Each number is 128 + 24 x the weight over the matrix's rms, rounded and kept within 0 to 255. Layers, rows and columns count from 0.

# layer 3 MLP up, 256x96, rms 0.384, rows 134-179, columns 48-95
[[121 120 148 114 154 171 111 109  75  60 136 147 116 151 130 143 148 144 142 152 137 109 138 145 126 169 107 131 117 103 135 117 118 130 121 105 118 137 125 128 132 111 109 143 108 117 106 150]
 [ 91 127 154 140 143 137 151  99 142 138 110 122 134 140 129 106 134 138 125 125 117 112 133 122 109 101  84  90 119 168 127 150  70  76 121 104 120 164 156 140 166 108  90 136 113 117 137 105]
 [121 166 133 143 103 134 104 124 108 101 151 105 165 126 113 136 133 152 129 105 100 120 135  89  75  92 112 148  57  65 100 128 130 119  89 155 155 108 125  95 116 135  50 153  96 155 144 151]
 [120 126 141 118 148 138 106 130 152 107 119 125 130 133 128 118 141 118 138 127 127 154 122 135 148 143 146 136 145  99 121 117 127 121 135 149 122 160 133 125 140 133 158 145 145 112 125 128]
 [124 129 130 126 138 125 128 130 134 127 125 133 126 128 124 129 128 129 128 124 131 130 126 129 134 131 123 129 130 131 124 131 132 129 129 130 126 121 129 130 133 128 128 127 123 126 131 135]
 [144 153  71 144 141 165 114 119 152 109 108 100 126 153 116 100  71 124 172 107 141 145 133 124 124 121 110 136 113 119 124 144 146  77 125 133 170 153  85 144  42 119 150 144 117 124 101 107]
 [138 182 152 169 135 127 168 160 114 119 112  91 166 114 175 133  98 121 159 147 126 105 144 144 116 149  95 152  81  97 116  94 172 151 105 131 119 150 131 103 127 104  91 178 127 150 126 144]
 [141 149 117 166  97 139 171 140 126 130 103 109 111 117 148  86  87 101 106 168  82  98 146 115 129 117 128 142 141  94 105 125 103 104 181 141 161 159 130 109 156  85 100 129 114  79 132 133]
 [150 163 107 106  76 142 126 123 132 155 120 148 143 135 171 126 155 147 139 145 119 147 153 139 140 115 114 119 107  98 126 113 150 104 141 111 114 128 111  90  98 158 159 137 150 109 112 126]
 [ 76  98 115 117 122 121 106  88 163 124 150 121 137 154 148 135 154  96 116 110 109 152 135 149 112 155 120 155 137 172 105  78 130 132 111 178 171 128 129 135 118 125 127 139 115 150 133  92]
 [158 142 111 127 128 106 126 120 157 134 165 147 194 129 178 140 125 140 118 132 137 155 149 104 125 126  96 155 107 135 107 175  98 107 149  95  95 181 136 108  73 102  96 137 180 126 107 147]
 [136 179 158 123 169 104 108 172 142 124 135 115  86 127  98 161 110 145 155 188 130 138 146 159 139 114 127 163 120 163 125 155 158 100 124  96  94 109 101 121 195 141  77 116 107 114 144 156]
 [ 96 147 153  59 124 139  93 156 107 160  98 107 124 131 119 137 100 121 116 157 151 171  98 112 128  97 114 174 162 121 105 188 104 154 138  91 103 104 151 113 102 138 127 145 147 180 154 134]
 [123 130 105 100 129 151  96 109  95 147 145  80 139 135  90 131 127 175 121  59 106 164 137 102 175 151 114 177 143 161 161 122 135 161 133 123 128  97 134 121 141 132 165 118 111  97 147 123]
 [ 79  89 138 148 147 104 166 107 148  89  71 136 105 171 170  84 158 144  78  99 106 127  82 114 115 124 132 138 127 133 180  89 125 127 147 119 107  98 114 145 180 148 136  63 172 126 135 101]
 [ 90  65 131 110 169 139  79 101 161 148 117 113 139  73 133 145 141  60 131 122 144 171 128 150 153 169 140 167 134  56 106 109 119 111 132 146  94 117 158 110 128 144 151 159 140 169 126 146]
 [113 141 183 101 158 151 144  71 124  88 167 145 111 135 127 140 129 119 148 127 127 119 138 124 192 127 143 160 112 127 151 118 111 123 116 119 200 138 128  82 108  93 118 124 191 127 123 153]
 [137 123 128  94 113 136  95 121 131 102 126 104 133 158 120 121 104  94 127 127 119 124 132 130 140 146 140 178 159  97 124 130 115 124 146 126 139 142 122 129 158 132  86 122 107 119 112 126]
 [129 136 128 133 134 123 122 117 127 110 116 109 117 138 113 140 138  98 136 126 144 121 140 111 138 142 149 128 139 134  96 131 135 119 136 130 144 132 157 139 106 127 107 108 126  90 137 117]
 [137 150 112 121 129 102 159 112 143 126 159 115 164 147 149  76  93  96 133 134 130 134 131 190 151 127 137 139 122 147 132 135 113 149 138 192 119 126 139  94 122 139 171  95 116 134 163 135]
 [170 112 172 131 135 115 107 121 124  94 131 179 123  95 166 106 120 117 132 104 153  87 105 110 155 146 123 124 153 146 143 133 114 123 150 125 166 148 142 120 129 150 143 138 103 156 159 135]
 [215 115  94 130 176 127 145 149 122 182  97 100  82 174 132 133 102 112 163 147 107 119 140 116 109 108  81 123 149 126 132 115 115 118 134 126 113 190 148 147 145 115 118 120 115  80 101 156]
 [124 177 117 133  94 138 140 116 132 100 163 141 122 155 125 122  86 109  93 114 174  89 134 144 104 142 109 126 132 122 142 143 115  73 132 120 151 127 161 113 130 106 117 113 153 124 164 110]
 [139 130 150 154  93 113 107 102 154 101 116 146 136 116 127 104 143 147 175 120  89 107 128 139 105 113 111 116 155 195 110 119 156 111 114 194 148  82 140 144 104  70 102 107 156 115 124  98]
 [112 116 113 162 108  98  89 124 150 109  91 144 143 118 131 108 147 109 118  87 127  95 151 119 131 129 119 126 129 143 170 164 132 112 108  68 145 139 169 127 108 108 152 185 167 135  89 140]
 [108  90  91 119  81 144 106 131 138 123 118  83 126 150 132 170 114 140 126 105 187 139  98 120 104 148 127 128 149 160 151 165 123 139 114  68 106 123 129 130 150 103 135 140 136 126 104 144]
 [ 95 125 162 132  97  87 165 140 152 138 115 146 151  64 154 116 182 107 150 229 114 158 127 147 124 100 134 165 162 165 120 164 125 135 140 161 112  93 145 129 118 157 146 160 148 120 115 119]
 [129 123 129 128 122 126 127 131 132 129 128 129 128 132 128 132 127 129 135 125 125 130 126 126 128 118 122 129 127 127 123 128 132 130 134 129 129 127 127 131 127 123 133 129 132 128 131 126]
 [109 150 102 119 138 128 113 121 160 104 122 134 107  87 162 166 129  68 122 100 155 116 133 142 143 137 132 133 141 119 130 138 139 103 124 123 156 122 126 163 121 113 177 136 172 176  74 124]
 [137 124 170 155  95 120  99 146 134  99 130 154 155 143 136 145  89 107  86  98  97 153 118 128 183 152 139 109 158 126 130 140 109 150 128 146 146  93 108 149 114 147 167 123 159 101 117 122]
 [141 138 133 135 161 135 112 139 112 146  96 151 167 135 141 137 137 106 140 133 114 112 132 117 136 145 138 117 131 133 153 158 142 117 146 119 136 115 113 162 106 133 125 105 129 106 128 136]
 [171 121 116 126 140 158 152 123 151 139 131 130 125 131 146 131 159 113 115 122 126  89 124 137 138  97 147 136 156 173 131 146 113 118 140 125 132 131 147 129 155 106 102 140 159  95 111 168]
 [132 139 154  98 166 142 113 125 116 144 119 154 140 125 144 150 141 126 102 115 122 129 158 107 144 151 116 143 127 114 117  97 111 111 139 153 125 151 181 138 138 187 128 121 124 138 137 145]
 [129 117 154 155 148 126 101 155 130 118  88 118 125 152 169 142  67 191 106 129 138 169 127 150 146 123 137  96 108 138 156  91 143 157 127 144 146 135 131 173 159 148 138 114 147 106  94 147]
 [142 124 148 149 144 121 168 126 148 119 127 108 122 133 115 152 132 137 127 133  95  96 152 118 140 119 136 163 130 114 170 150 119 109 110 141 172 141 129 168  93  88 150 151 131 132 130 158]
 [149 130 131 137 144 140 101 101 152  90 141 111 135 147 120 113 122 133 140 140 133 148 131 122 122 108 146 112 104  98  88 154 119 126 128 163 149 142 106 103 110 135 161 113 131 138 126 186]
 [127 116 132 123 119  97 121 125 116 142  98 111 107 108 140  95 120 120 106 121 134 109 137 152  89 127 147 129 129 144 141 121 131 121 153  98 116 136 152 104  92 107  75 102 110 132 138  85]
 [155 116 118 109 129  97 136 123 163 120 145 115 149  57 108 134  75  97 174 154 138 124 113 132 123 109  96 137 146  98  95 119  62 102 110  64 136  53  86 187 142 116 104 141 158  91 133 160]
 [116 142 163  94 136 102  85  93  78 138 124 136 105 170 102 188 113  98 157 118 125 121 129 128 101  96 180 140 124 147 104 159 151 149 170  96 144 115 138 136 119  66 136 129 150 109  85 132]
 [112  81 120 153 142 140 119 111  99 122 123 153 102 129  95 137  98 149 144 146 126 144  93 139 121  88  93 119 147 144 173 131 178 141 106 125 135 149 127 158 142 119 107 113 122 148 108 109]
 [101 105 111 123 142  94 141 137 171 129 124 105 162 130 113 151 117  89 128 182 161 182 184 128 156  99 110 159 179 142 186 108 116 136 141 110 158 108  66 143 119 122 169 143 140 175 135  94]
 [139 131 147 134  92  91 103 183 119 110 113 112 102 115 116 149 153  98 145 142 182 109 126 122 109 126 162 145 110 149 160 134 109 163 147  76  83  66 106 121 127 113 144 113 120 116 172 122]
 [109 146 151 155 182 133 135 160 167 116 139 159 136 113 145 131 126 161 152 118 171 179 143 130 113 139 129  86 138 121 137 143 123 113 120 159 133 154 149  94 157 134  98  93 156 138 121 121]
 [138 119 136 107 137 139 133 130 141 103 136 131 111 138 144 155 126 134 140 125 138 116 128 118 130 127 109 143 140 110 159 125 117 118 121 122 134 140 135 140 130 127 132 133 160 143 129  99]
 [106 137 100  96 136 132 131 121 114 145 152 126 136 123 141 127 156 160 124  93 119 117 130 104 164 100 117 127 137 189 152 112 104 130 143 113 143  90 120 135 142 152 137 100 123 105  98 154]
 [123 143 120 130 139 101 113 129  99 110 144 124 154 143 101 105 103 108 110 116 151 136 154 135 155 129 134 142 130 120 128 128 150  90 131  94 151 132 101 146 112 121 131 121 136 115 131 152]]
# layer 3 MLP down (transposed), 256x96, rms 0.158, rows 134-179, columns 48-95
[[129 113 110 118 159 135 128 111 135 138 121 126 126 139 120 136 117 132 141 155 109 114 101 100 136 137 140 114 129 114 113 137 126 154 155 143 119 113 129 131 141 128 135 124 143 136 138 129]
 [110 162  78 101 162 158 105 104 110 128  87  96 117 124 150 107 126 102 118 137 122 141 125 108 104 108 143 148 102 114 133  92 127 133 140 140 134 168 103 176 132 120 142 120 131  95 116 114]
 [153 156 125 145 118 148 117 135 147 121 112 187 100 112 141 117 114 122 135 127 125 116  76 153 133 143 121 105  87 134 108 134 165 141 144  97 118 122 155 156 111 110 133 108  97 117 134 113]
 [133 128 129 122 117 122 141 128 133 121 127 131 141 140 136 124 143 119 104 113 131 125 132 145 126 118 124 144 132 131 142 126 132 124 117 102 137 115 129 147 131 129 147 128 127 118 144 112]
 [125 127 128 122 127 127 124 130 129 124 128 126 131 129 128 128 131 134 127 127 129 125 127 130 133 126 130 129 128 131 129 127 130 128 126 135 129 127 131 130 126 129 125 132 125 128 133 128]
 [134 122 137 126 150 118 132 137 129 112 126 154 127  84 144 118 146  84 114 166 123 186 159  99 123 134 107 148 115 157  97 133 123 123 132 107  95 170 125 125 138 136 138  81  84 129 125 152]
 [117  93 131 140  98 173  99 137 135 108 146 182 141 126 142 181 146 179 114 127 142 114 137 111 108 116 105  94 152 120 161 171 131 169  92  89 125 129 166 108 111  97 132 137 149  90 182 146]
 [105 127 177 139 126 147 136 130 181 155 138 106 152 101 122 110 173 101 141 176 112 155 153 159 145 131 117 153  98 129 158 103 149 108  85 166  78  94  83  69 138 130 104 143  85 146 101 153]
 [ 98 102 107 132 138 127 130 117 156 133 100 155 118 134 103 133 118 119 106 150 137 152 140 160 148 101 132 136 162 135 138  96 146 134 165 128 154 154 119 143 132 114 132 154 122 147 144  96]
 [125  95 108  96  98  73 142  77 130  96 116 173 132 119 145 143 133 136 111 114  94 116 144 120  90 145 119 125 154 130 121 186 119 143 169 117 145 117 139 162  96 131 105 109 156 141 159 111]
 [107 100 103 161 148 127 161 132 126 160 117 168 133 156 140 113 166  90 129 123 149 106 125  53  75  95 130 154 129 117 135 175 129 129 122  74 121 129 134 132 100 111 105 118 165 115 121 126]
 [114  98 101 111 152 134 167 162 158 128  50 138 113 138 146  97 103 163  92  88 104 137 131 116 126 103 165 143  92 118 138  88 150  93 112 141 101 109 131 148 163 116 127 178 123 143 141 120]
 [156 165 117  93  52 160 117  78 118 103 136 132  80 129 132  53 138 233 118 138 119 117 124 183 121 145 147 100 110 111 121 125  97  77 172 118 143 148 159 100 128  88 121 151 113 111 163 142]
 [101 156 117 118 122 142  92 143  90  72 153 127 133 137  89  82 101 163 145 102 108  97 135 100 135 127 121  89 220 138 121 119 105 184 115 152 138 104 159 139 144 153 175  75 134  97 151 145]
 [121 171 133 160 132 165  75 172 136 118 153 146 140  90 138 110 154  91 151 139 150 177  98 109 118 110 129  91 170 131 178  96  92 150  97 127 116 122 118 129 148 126 153 156 118 134 109 160]
 [158 115 185 136 110  98 104 132  86 164 138 128 146 143 139 118 130 105 104  98 134 116 130 140 118 130 141  95 123 116 160 167 143 153 156 116  84  86  92 116 158 110 123 130 105 144 166 110]
 [158  91  95 177  76 153 142 150 116 109 145 157 128 128 135 137 132 101 150 129 162 100 136 111 117 172 113 110 193 140 178  99 154 128 140 141 176 107 144 109 140 183 122 142 135 158 104 107]
 [134 138 107 124 108 164 143 129 132 109 162 112  98 107 105 168 115 130 128 140 135 154 117 117 132  89 147 113 115 104 144 112 140 110 100 133 163 112 111 117 117 135 103 130  93 151 123 142]
 [121 142 103 107 122 128 137 162 126 131 137 109 123 146 124 134 132 116 117 112 125 119 131 134 132 139 119 148 126 105 119 119 123 124 117 120 164 134 144 128 127 115 117 151 132 133 146 141]
 [ 99 143 140 108 164 117 133 132 127 155  97 124 122 147 128 110 131 124 130 168 118 119 122 142 117 130  80 120 156  98 102 159 140  95 138 180 121 162 113 117 128 134 142 100 154 152 124 132]
 [124 128 100 129 124  93 122 118 108 106 143 124 166  82 124  85 127 150  69 146 147 137 131 139 138 135 125 143  72 145 154 160 169 105 172 131 108 141 140 157 126 130 108 134  83 142 167  99]
 [122 157 117 176 108 135 107 108 113 115 130 117 132 139 116  74 116 153 138 169 122 157 114 161 138 113 121 174 125 118 129 156 118 112 106 120 120 131 152  62 110  93 156 140 150 161 133 132]
 [130 115 133  95  96 143 101 124 128 141 115 141 141  99 117 123 131 162 103 116  97  88  90  79 118 170 131 130 137 153  99 145 153 145 166 129 138 174 141 136 110 126 129 125 128 139 157  84]
 [121  66 146 196  95 169 147  94 112 103 182 178 149 121 140 160 128 166 119  77 125  87 145 121 100 140  92 118 125 114 135 141 133 167 119 140 162 127 131 108 131 115 101 136 152 122 124 106]
 [158  87 129 142  89 134 128  77 134 170 153 130 119 113 170  80 106 160 112 137 120  87 183 137 170 163 170 107 165 124 112 182 118 128 144 138 136  92 146 105 155 150 100 116 150  93  88 104]
 [ 98  76 149 125 115 116 110 156 133 122 109  69 110 128 132 133 154 137 129 132 163 142 149 148 165 103 142 148 146 119 136 135 129 135  69 148 149 120 111  96 151 138 138 161 114 130 112 134]
 [146 107 121 121 109 128 122 145 171 121 111 106 148 154 137 115 115 108 117 173 105 137  75 120  92 143 105 136  94 122 148  85  91  84 116 154 126  93 152 112 144 102 104 120 151  62  74 121]
 [129 127 129 127 124 119 128 125 132 123 126 131 127 129 130 132 126 127 129 122 124 124 128 129 130 123 130 133 131 130 126 134 127 126 126 125 129 128 122 131 128 127 131 129 127 126 124 130]
 [124 139 127 106 164 138 127 132 109 108 151 117 111 148 130 115 130 122 169 119 114 119 140 122 168 109 134 159 113 136 114 108 101 137  78 144  98  93 132 127 109 131 150  85 111  82 129  97]
 [105 162 125 129 145 169 129 143 151 146 119  98 159 126 155 132 103 111 170 170 163 120 144 112 121 141 120 135 115 172 146 148 169 118  90 104 124 129  75 176 133 134 142 140  78 134 122 112]
 [129  95 149 120  86 122 126 184 134 111 168 150 159 126 104 108 123 145 172 139 121 121 124 168 114 112 118 153 133 115 160 120 125 128 122 127 138 122  98 117 140 105 164 142  91 145 101 136]
 [152 113 113 146 142  92 135 125 145 128 171 168 139 128  85 146 146 128 114 144 141 103 150 124 129 110 133 133 151 110  98 115 122 173 148 122 160 117 157 155 112 165 134  98 152 110 144  95]
 [135 118 126  95 141  93 121 128  96 147  94 148 157 134 110  76 117 142 157 144 143 132 144 108 170  97 112 134 132 155 122 126 151 123 142 121 117 160 180 159 131 145 130 133 120 138 116 101]
 [119 131 129 116 123 169 133 142 151 158 141  97 154 121 122 139 143  83 172 115 124 131 126 152 154 156 109 159 106 114 126 132 142  99 134 106 130  84 105 132 120  85 101 115 123 162 135  99]
 [121  77 126 101 114 112 165 151 104 137 137 115 119 132 128 148  78 129 133 142 130 146 114 150 115 121 142  96 171  78 149 130 101 180 171 114 141 128 145 146 173 142 109  77  86 134 147  89]
 [117 134 131 167 115 122 123 138  93 114 150 169 145 147 126 126 121 145 115 137 141 101 177 121 122 143 129 116 101 162 113  96 106 159 111 112 108  97 146 125 148 111  92 135 128 130 112  99]
 [150 159 146 132 104 137 101 134 114 132 164 174 105 122 128  98 147 144 120 126 142 153 134 179 114 129 128 159 129 108  90 132 105 133 121 104 127  95 106 110 133 145 119 146 104 115 127 146]
 [151 111 100 131  86 111  92 117 158 160 101 107 122  99  96 140  90 152 133 109 142  93 160  91  99 146 119 110 150 154 101 117 223 126 149  98 141 133  90 137 102 128 105 127  82 126 159 127]
 [122 143 125 154 101 149 121 105 117 153 119 205  97  64 128 138 146 110 147 123 118 122 113 120 134  87 133 129 103 130  79 134 135 118 159 145  65 134 112 143 128 133 133 136 128 135 127  98]
 [120 159  89  83 138 120 121 170 122 132  63 110 110 159 136 135 115 139 168 134 105 148 124 169 140 110 140 155 141 128 135 125 144 135 179 103 147 123  91 119 101 114 183  99 152 109 144 128]
 [117 138  77 159  96 195 121 140 112 143 160 124 148 122 132 145 117 160 103 105 114 109  87  99  99 164 145 119  74 125 107 109 124 168 123 134 158 148 140 120 127 118 108 168 101 114 125 131]
 [124 144  89 123 164 101 162 129 120 119 132 104 123 172 113 180 148 156 135 110 101 117 104 116 110 112 127 145 132 111 148 137 148 137 121 102 131 103  36 121 162 129 106 145 142 138 122 128]
 [134  97 106 125 127 109 159 119  92 115 151 118  85 134 129 105 108 103 134  78  96 108 146 116 150 108 128 142 109 136 142 121 145 135 138 118 123 145 111 146 118  90 158 145 122 113 148  96]
 [116 117 103 128 153 136 130 113 141 122 152 139 117 131 111 124 120 129 126 145 132 122 122 110 122 118 128 142 125 125 113 147 121 126 124 121 123 119 109 109 119 134 131 128 121 107 123 123]
 [123 124 163 138 112 129 118 125 121 137 120 146 134 144 163 151 153  93 160 135 161 164 178 156 103 124 140 153 116 131 136 145 168 116 133 126 146 151 106 127 107 143  88 143 113 143 105 130]
 [104 107 128 173 174 117 140 112 142 135 113 103 117 118 109 135 114 110 103 130 152 131 136 123 147 147 104 128 152 144 156 165 109 136 146 132 135 139 118 122  93 125 107 151 156 114 152 135]]
# layer 3 MLP gate, 256x96, rms 0.359, rows 135-180, columns 48-95
[[157 111 158 126 135 139 138 108 120 122 142 128 120 159 111 139 154 120 102 161 115 109 126 176 121 125 111  65 140 120 166 130  92 101 114  88 108  91 122 113 129 130 128 114  97 136 154 111]
 [146 118 156  83 145 130 102 134 148 114 121 109 118 146 146 157 139 133 179 134 122 151 121 143 122 167 153 113 115 173  56 136 172  74 127 128 149 106  97 124 149 143 162 125 137 122 114 114]
 [128 141 116 134 123 127 144 144 120 143 130 137 129 135 141 126 114 134 110 122 121  95 129 127 131 133 119 127 106 143 132 136 126 154 134 118 119 104 104 147 130 143 107 111 123 151 130 138]
 [130 132 131 127 133 129 130 126 137 123 122 126 133 124 124 128 125 121 130 129 126 128 124 128 127 131 124 131 126 129 126 126 129 123 125 126 130 134 129 127 133 129 135 131 129 132 127 134]
 [138 141 117  99  87 143 145 125 144  97 148 170 155 113 163 124 161 129 166 135 112 137 149 108 124 159 119 103 111 158 131  95 158 127 121  86  92 172 105 148 123 161 154  95 107 146 116 125]
 [133 162 152 132 113 151 154 111 150  83 122 110 148 124 147 175 141 140  92 164 105 125 113 115  76 158 103 115 122 123 100 158 164 135 132 117  85 104  85 136 126  66 126 138 146 143  74 143]
 [139 126 101 131 129 173 158 117 110 120 107 119 143 147 157 116 107 106 153 170 116 127 177 109 136 153 160 116 157 108 139  71 120  52  83 172 130 152 124 103  84 142 148 126 130  74  91 132]
 [ 97 106 119 122 103 140 113 148 118 135 105 129 135 102 118 132 145 111 118 141  94 138 123 127 144  91 118 105 144  85 140 100 140 104 100 101 114 142  91 113 132 124 147 112 121 137 148 145]
 [119 145 112 144 128 106 121 119 144 148 107 156 129 154 144 124  96 145 138 139 181 145 117 166 141  94 148  62  97 156 131 111 100  88  64 137 115 136 122 122 132 120 102 135  88 162 122 142]
 [130 163 148  96 163 129 150 149 162  94 124 143 123  92 127 116  95  74 184 108 113 160 147 131 114 114 139 118 133 126 111  89 151  94  90 117  95 153 133  89 134 167 119 167 115 129 141 102]
 [139 126  78 170 103 147 155 133 115  99 154 136 156 114 113 140 147 149 129 119 111 166 109 152  75 142 125 122 151 145 149 120 143 101 129 164 138  87 121 139 116  91 138  96 143 133 125  92]
 [158 137 109  77  60 104 106 187 158 119 162 133 143 137 100 114  99 113 156 122 116 174 105 181 108 127 161 153 148 157 106 133 110 111 154 136 110 144 164 109 148 107 130 168 185 116 110 156]
 [104 129 148 154 138 107 171 142 138  96  89 125 163 153 124 132 121  90 132 145 148 186 122 134  99 124  90 106  75 133 116  94 128 108 123 141 151 138 148 130 104 123 122 122 168 128  95 103]
 [ 86 127 179 112 109 126 162 170 132 162 103 121 125 103 134 100 141 127 180 110 145 169 108 154  69 152 120 163 147 138  96 128 144 180 105 122 144 113 101 146  37  91 122 164  69 141 120 115]
 [115 169 169  97 146 155 131 124 137 130 128 121 166 134 124 141 152  66 131 133 140  93 141  84 116 137  97 145 117 140 105 146 116 146  95  94 101 112  96 124 131 151 142 158 161 125 176 210]
 [151 179 152 191 130 114 133 106 139 148 124  86 121 178 141 150 128 147 126 106 159 121 189 158 136  45 128 173 100 126 128 165 146 107 114 153  89 112 118 115 144 102 170 153 140 121 169 128]
 [145 116 128 104 133 114 124 126 130 142 136 120 134 138 134  99 133 110 100 126 154 174 115 110  93 115 123 170 140  84 128 131 147 134 129 142 128 139 138 148 117 124 118 131 147 136 136 116]
 [148 111 134 119 114 109 124 122 138 139 120 143 128 108 130 115 117 135 111 132 103 130 139 133 141 111 124 137 124 110 139 133 149 130 109 142 123 116 129 124 128 141 153 141 141 130 151 130]
 [119  95 133 117 138 131 139 124 152 184 102 119  99 111 111 116 153 141 165 108 146 127 112 180 113  89 134 123 132 129 109 127 150 148 138 111 112  88 138 140 155 102 147 146 107 105 168 126]
 [111 141 129 116  95 146 135 172 144 161 117 140 182 128 168 145 167 152 103 154 121  96 148 137 140 147  98 130 100 147 176 126  84 156 143 110 126 103 121  99 141  99 160 135 169 146 102 124]
 [132 168 143 136 166 173 177  96 125 111 122 101 146 125 143  54 153 121 164 116 116 164 122 134 111 132 136 167 119 149 128 128 114  95 144 120 136 122 142 127 159 120 139 104 113  71 118 117]
 [180  75 168 137 139 126 145 138 132  85 123 145 153 173 157 136  93 129 112 129 186 129 106 156 171  59 133 112 146 142 102 142  98 130  83 113 134 144 139 151 141 146 136 130  72 115  86 130]
 [147 146 146 165 117 144 147 135  96 120 154 109 142 156 142 131 153 154  93  91 132 117 165 145 136 124 122 164 136 137 166 190 134 116  85 139 142 121 105  95 153 117 108 123 147 118  98 137]
 [142 149 133 172  81 127 119 173 127 162  70 144 110  96 139 110 170 155 126 120 132  98 138 140 147 131 118 100 144 129 145 146 107 118  89 125 134 126 168 114 117 105 139 157 108 123 134 128]
 [101 125 137 105 114 110 131 127  85 111 156 157 129 138 116 114 119 137 139 131 147 117 112 111  72 162 165  99 145  94 138 104  98 111 107 117 116 128  98 142 119 101 175 171 164 168  89 136]
 [155 114 101 102 126  91 101 172 167 129 138 164 160 111 123 121 171 122 176 185 142 100 123 151 128 152  91 168 118 106 121 157 158 102 104 122  76  83 136 146 146  99 142 132 159 118 107  82]
 [130 133 125 125 133 133 129 124 127 125 126 132 127 128 129 123 131 127 125 130 130 128 129 125 127 136 133 124 128 124 128 127 121 124 122 125 125 127 129 131 132 131 125 129 133 126 123 126]
 [116 133 150 108 129 140 127  92 148 136 148 119 107 121 155 131 113 101 151 120 115 143 139 173 165  95  82 172 119 119 103 160 128 108 107 155 111 167 142 114 140 111 129 115 125  80 138 133]
 [166 156 158 154 135 125 145 154 141  93 118 144 106 140 112 140 118 135 116 101 145 149 104 153 129 132 106 132  99 183 158 121 110 140 131 165 168 180 147 115 133 110 112 165 116 124 137 121]
 [ 95 137 115 119 112 126 144 117 162 127 161  92 132 151 138 120 134 140 156 115 148 144 139 151 132 128 121 146  94 117 105 121 130 136  81 140 138 143 133 119 153 136 132 152 113 179 138 131]
 [166 149  94 119  98 168 134 177 162 129  90 110 115 143 137 149 135 125  87 118 129 106 132 118 126 114 131 152  95 138 132 150 118 154 118 112  99 133 149 144 134 148 143 169 131 108 111 133]
 [162 170 153  80 126 108 109 128 134 128 112  96 165 109 134 138 119 128 142 125 122  86 141 133 143 150 140 168 160 168  92 133 105  98 113 101 161 157  75 119 124 143 137 118 147 145 120 124]
 [ 87  99 141 134 123 107 124  94 126 147 109  81 147  84 177 116 153 115 154 150 117 139 125 137 129 114 117  94 162 103  86 116 141 100 108  87 138 112 127 129 104 125 123 189 154 142 124  80]
 [142 171 156 132 112  91 109 108  87 148  97 125 156 136 125 122 114 150 137 139 139 105 132 117 113  94 153 129  98 117 129 129 120 135  88 123 122 190 115 110  98 112 117 152 120 115 105 119]
 [123 130 145 131  97 131 131 141 147 138 129 119 111 128 136 136 130 136 148 150 128 160 134 161 129 142 127 136 130 170 121 116 119 154 158 135 144 143 132  89 112 140 109 119 120 110 125  74]
 [156  97 124 124 141 136 132 126 141 135 122 136 105 129 147 136 148  99 158 137 141 162 139 119 116 139 163 130 102 159 148 114 121 116 125 101 131 140 163 133 108 115 143 154 154 129  88 144]
 [108 162 135 159 155 136 148 120 124  44 108 118 154 152 165 116  99 123 151  71  81 127 163 170 125 143  86 128 158 129 131 152 100 139 108 155 143 102 170 110 176  83 151 108  87 148 114 156]
 [150 128 189 135  94 109 140 138 100 156 130 186  89 158 112 125 169 151 168 136 151 157 109 137 123 169 171 169 117 161 114 130 125 112 183 121 118 141 106 161  79 110 145 123 130 116 128 113]
 [137 131 123 150 123 131  44 100 152 138 133 147 150  97 107 109 171 101 119 136 168 183 123 134 104 133 132 101 145 107 134 142 127 118 107  90 118  82 118 134 106 117  91 146  86 122 128 101]
 [142 115 118 114 106 138 167  69 110 129  94  99 133 145 118  95 141  94 188 141 127 115 129 152 112 133 153  98 141 172 138 106 137 104 158 141 105 101 114 163 142 123 130 117 161 112 122  84]
 [113 172 199 140 135 118 102 146 135 144 121 119  88  96  95 110 139 138 163 123 141 101 185 177 140  51 121 143 128 120  99 169 150 116  99 122 109 132 111 150 128 137 164 112 166 124 146 134]
 [160 147 135 120 111 110 158 142 106 120 156 109 113 174 127 114 122 123 108  97 121 121 136 118 153 112 123 108 124 140 143 117 148 164 113  96 157 137 126  97 127 109 120 105 106 152 138  96]
 [131 109 109 134 135 137 111 139 132 108 134 117 127 128 150 131 134 124 117 121 146 138 134 121 126 135 110 107 159 127 137 130 121 129 120 125 131 144 130 141 126 122 140 118 164 166 108 150]
 [140 127 126 153 118 126 145 130 129 112 137 111  83 129 117 119 117 131 117 154 126 129 133 101 177 121 127 148 123 130 131  78 124 128 149 110 114 140 144 128 155  91 157 146  99 124 144 134]
 [115 145 128 140 144 164 128 150  99 133 125 142  94 148 124 119 138 182 130 142  98 122 145 118 135 150 146 143 125 130 122 131 140 166 123 110 117 108 150 170 126 106 140 100 115 163 120 135]
 [132 104 107 139 137 129 161 158 106 175 101 127 104 124 107 155  85 121 155 129 158 106 139 156 124 125 125 157 128 105 150 134 128 125  97 109 100 161 170 130 116  99 155 108 101 121 170 205]]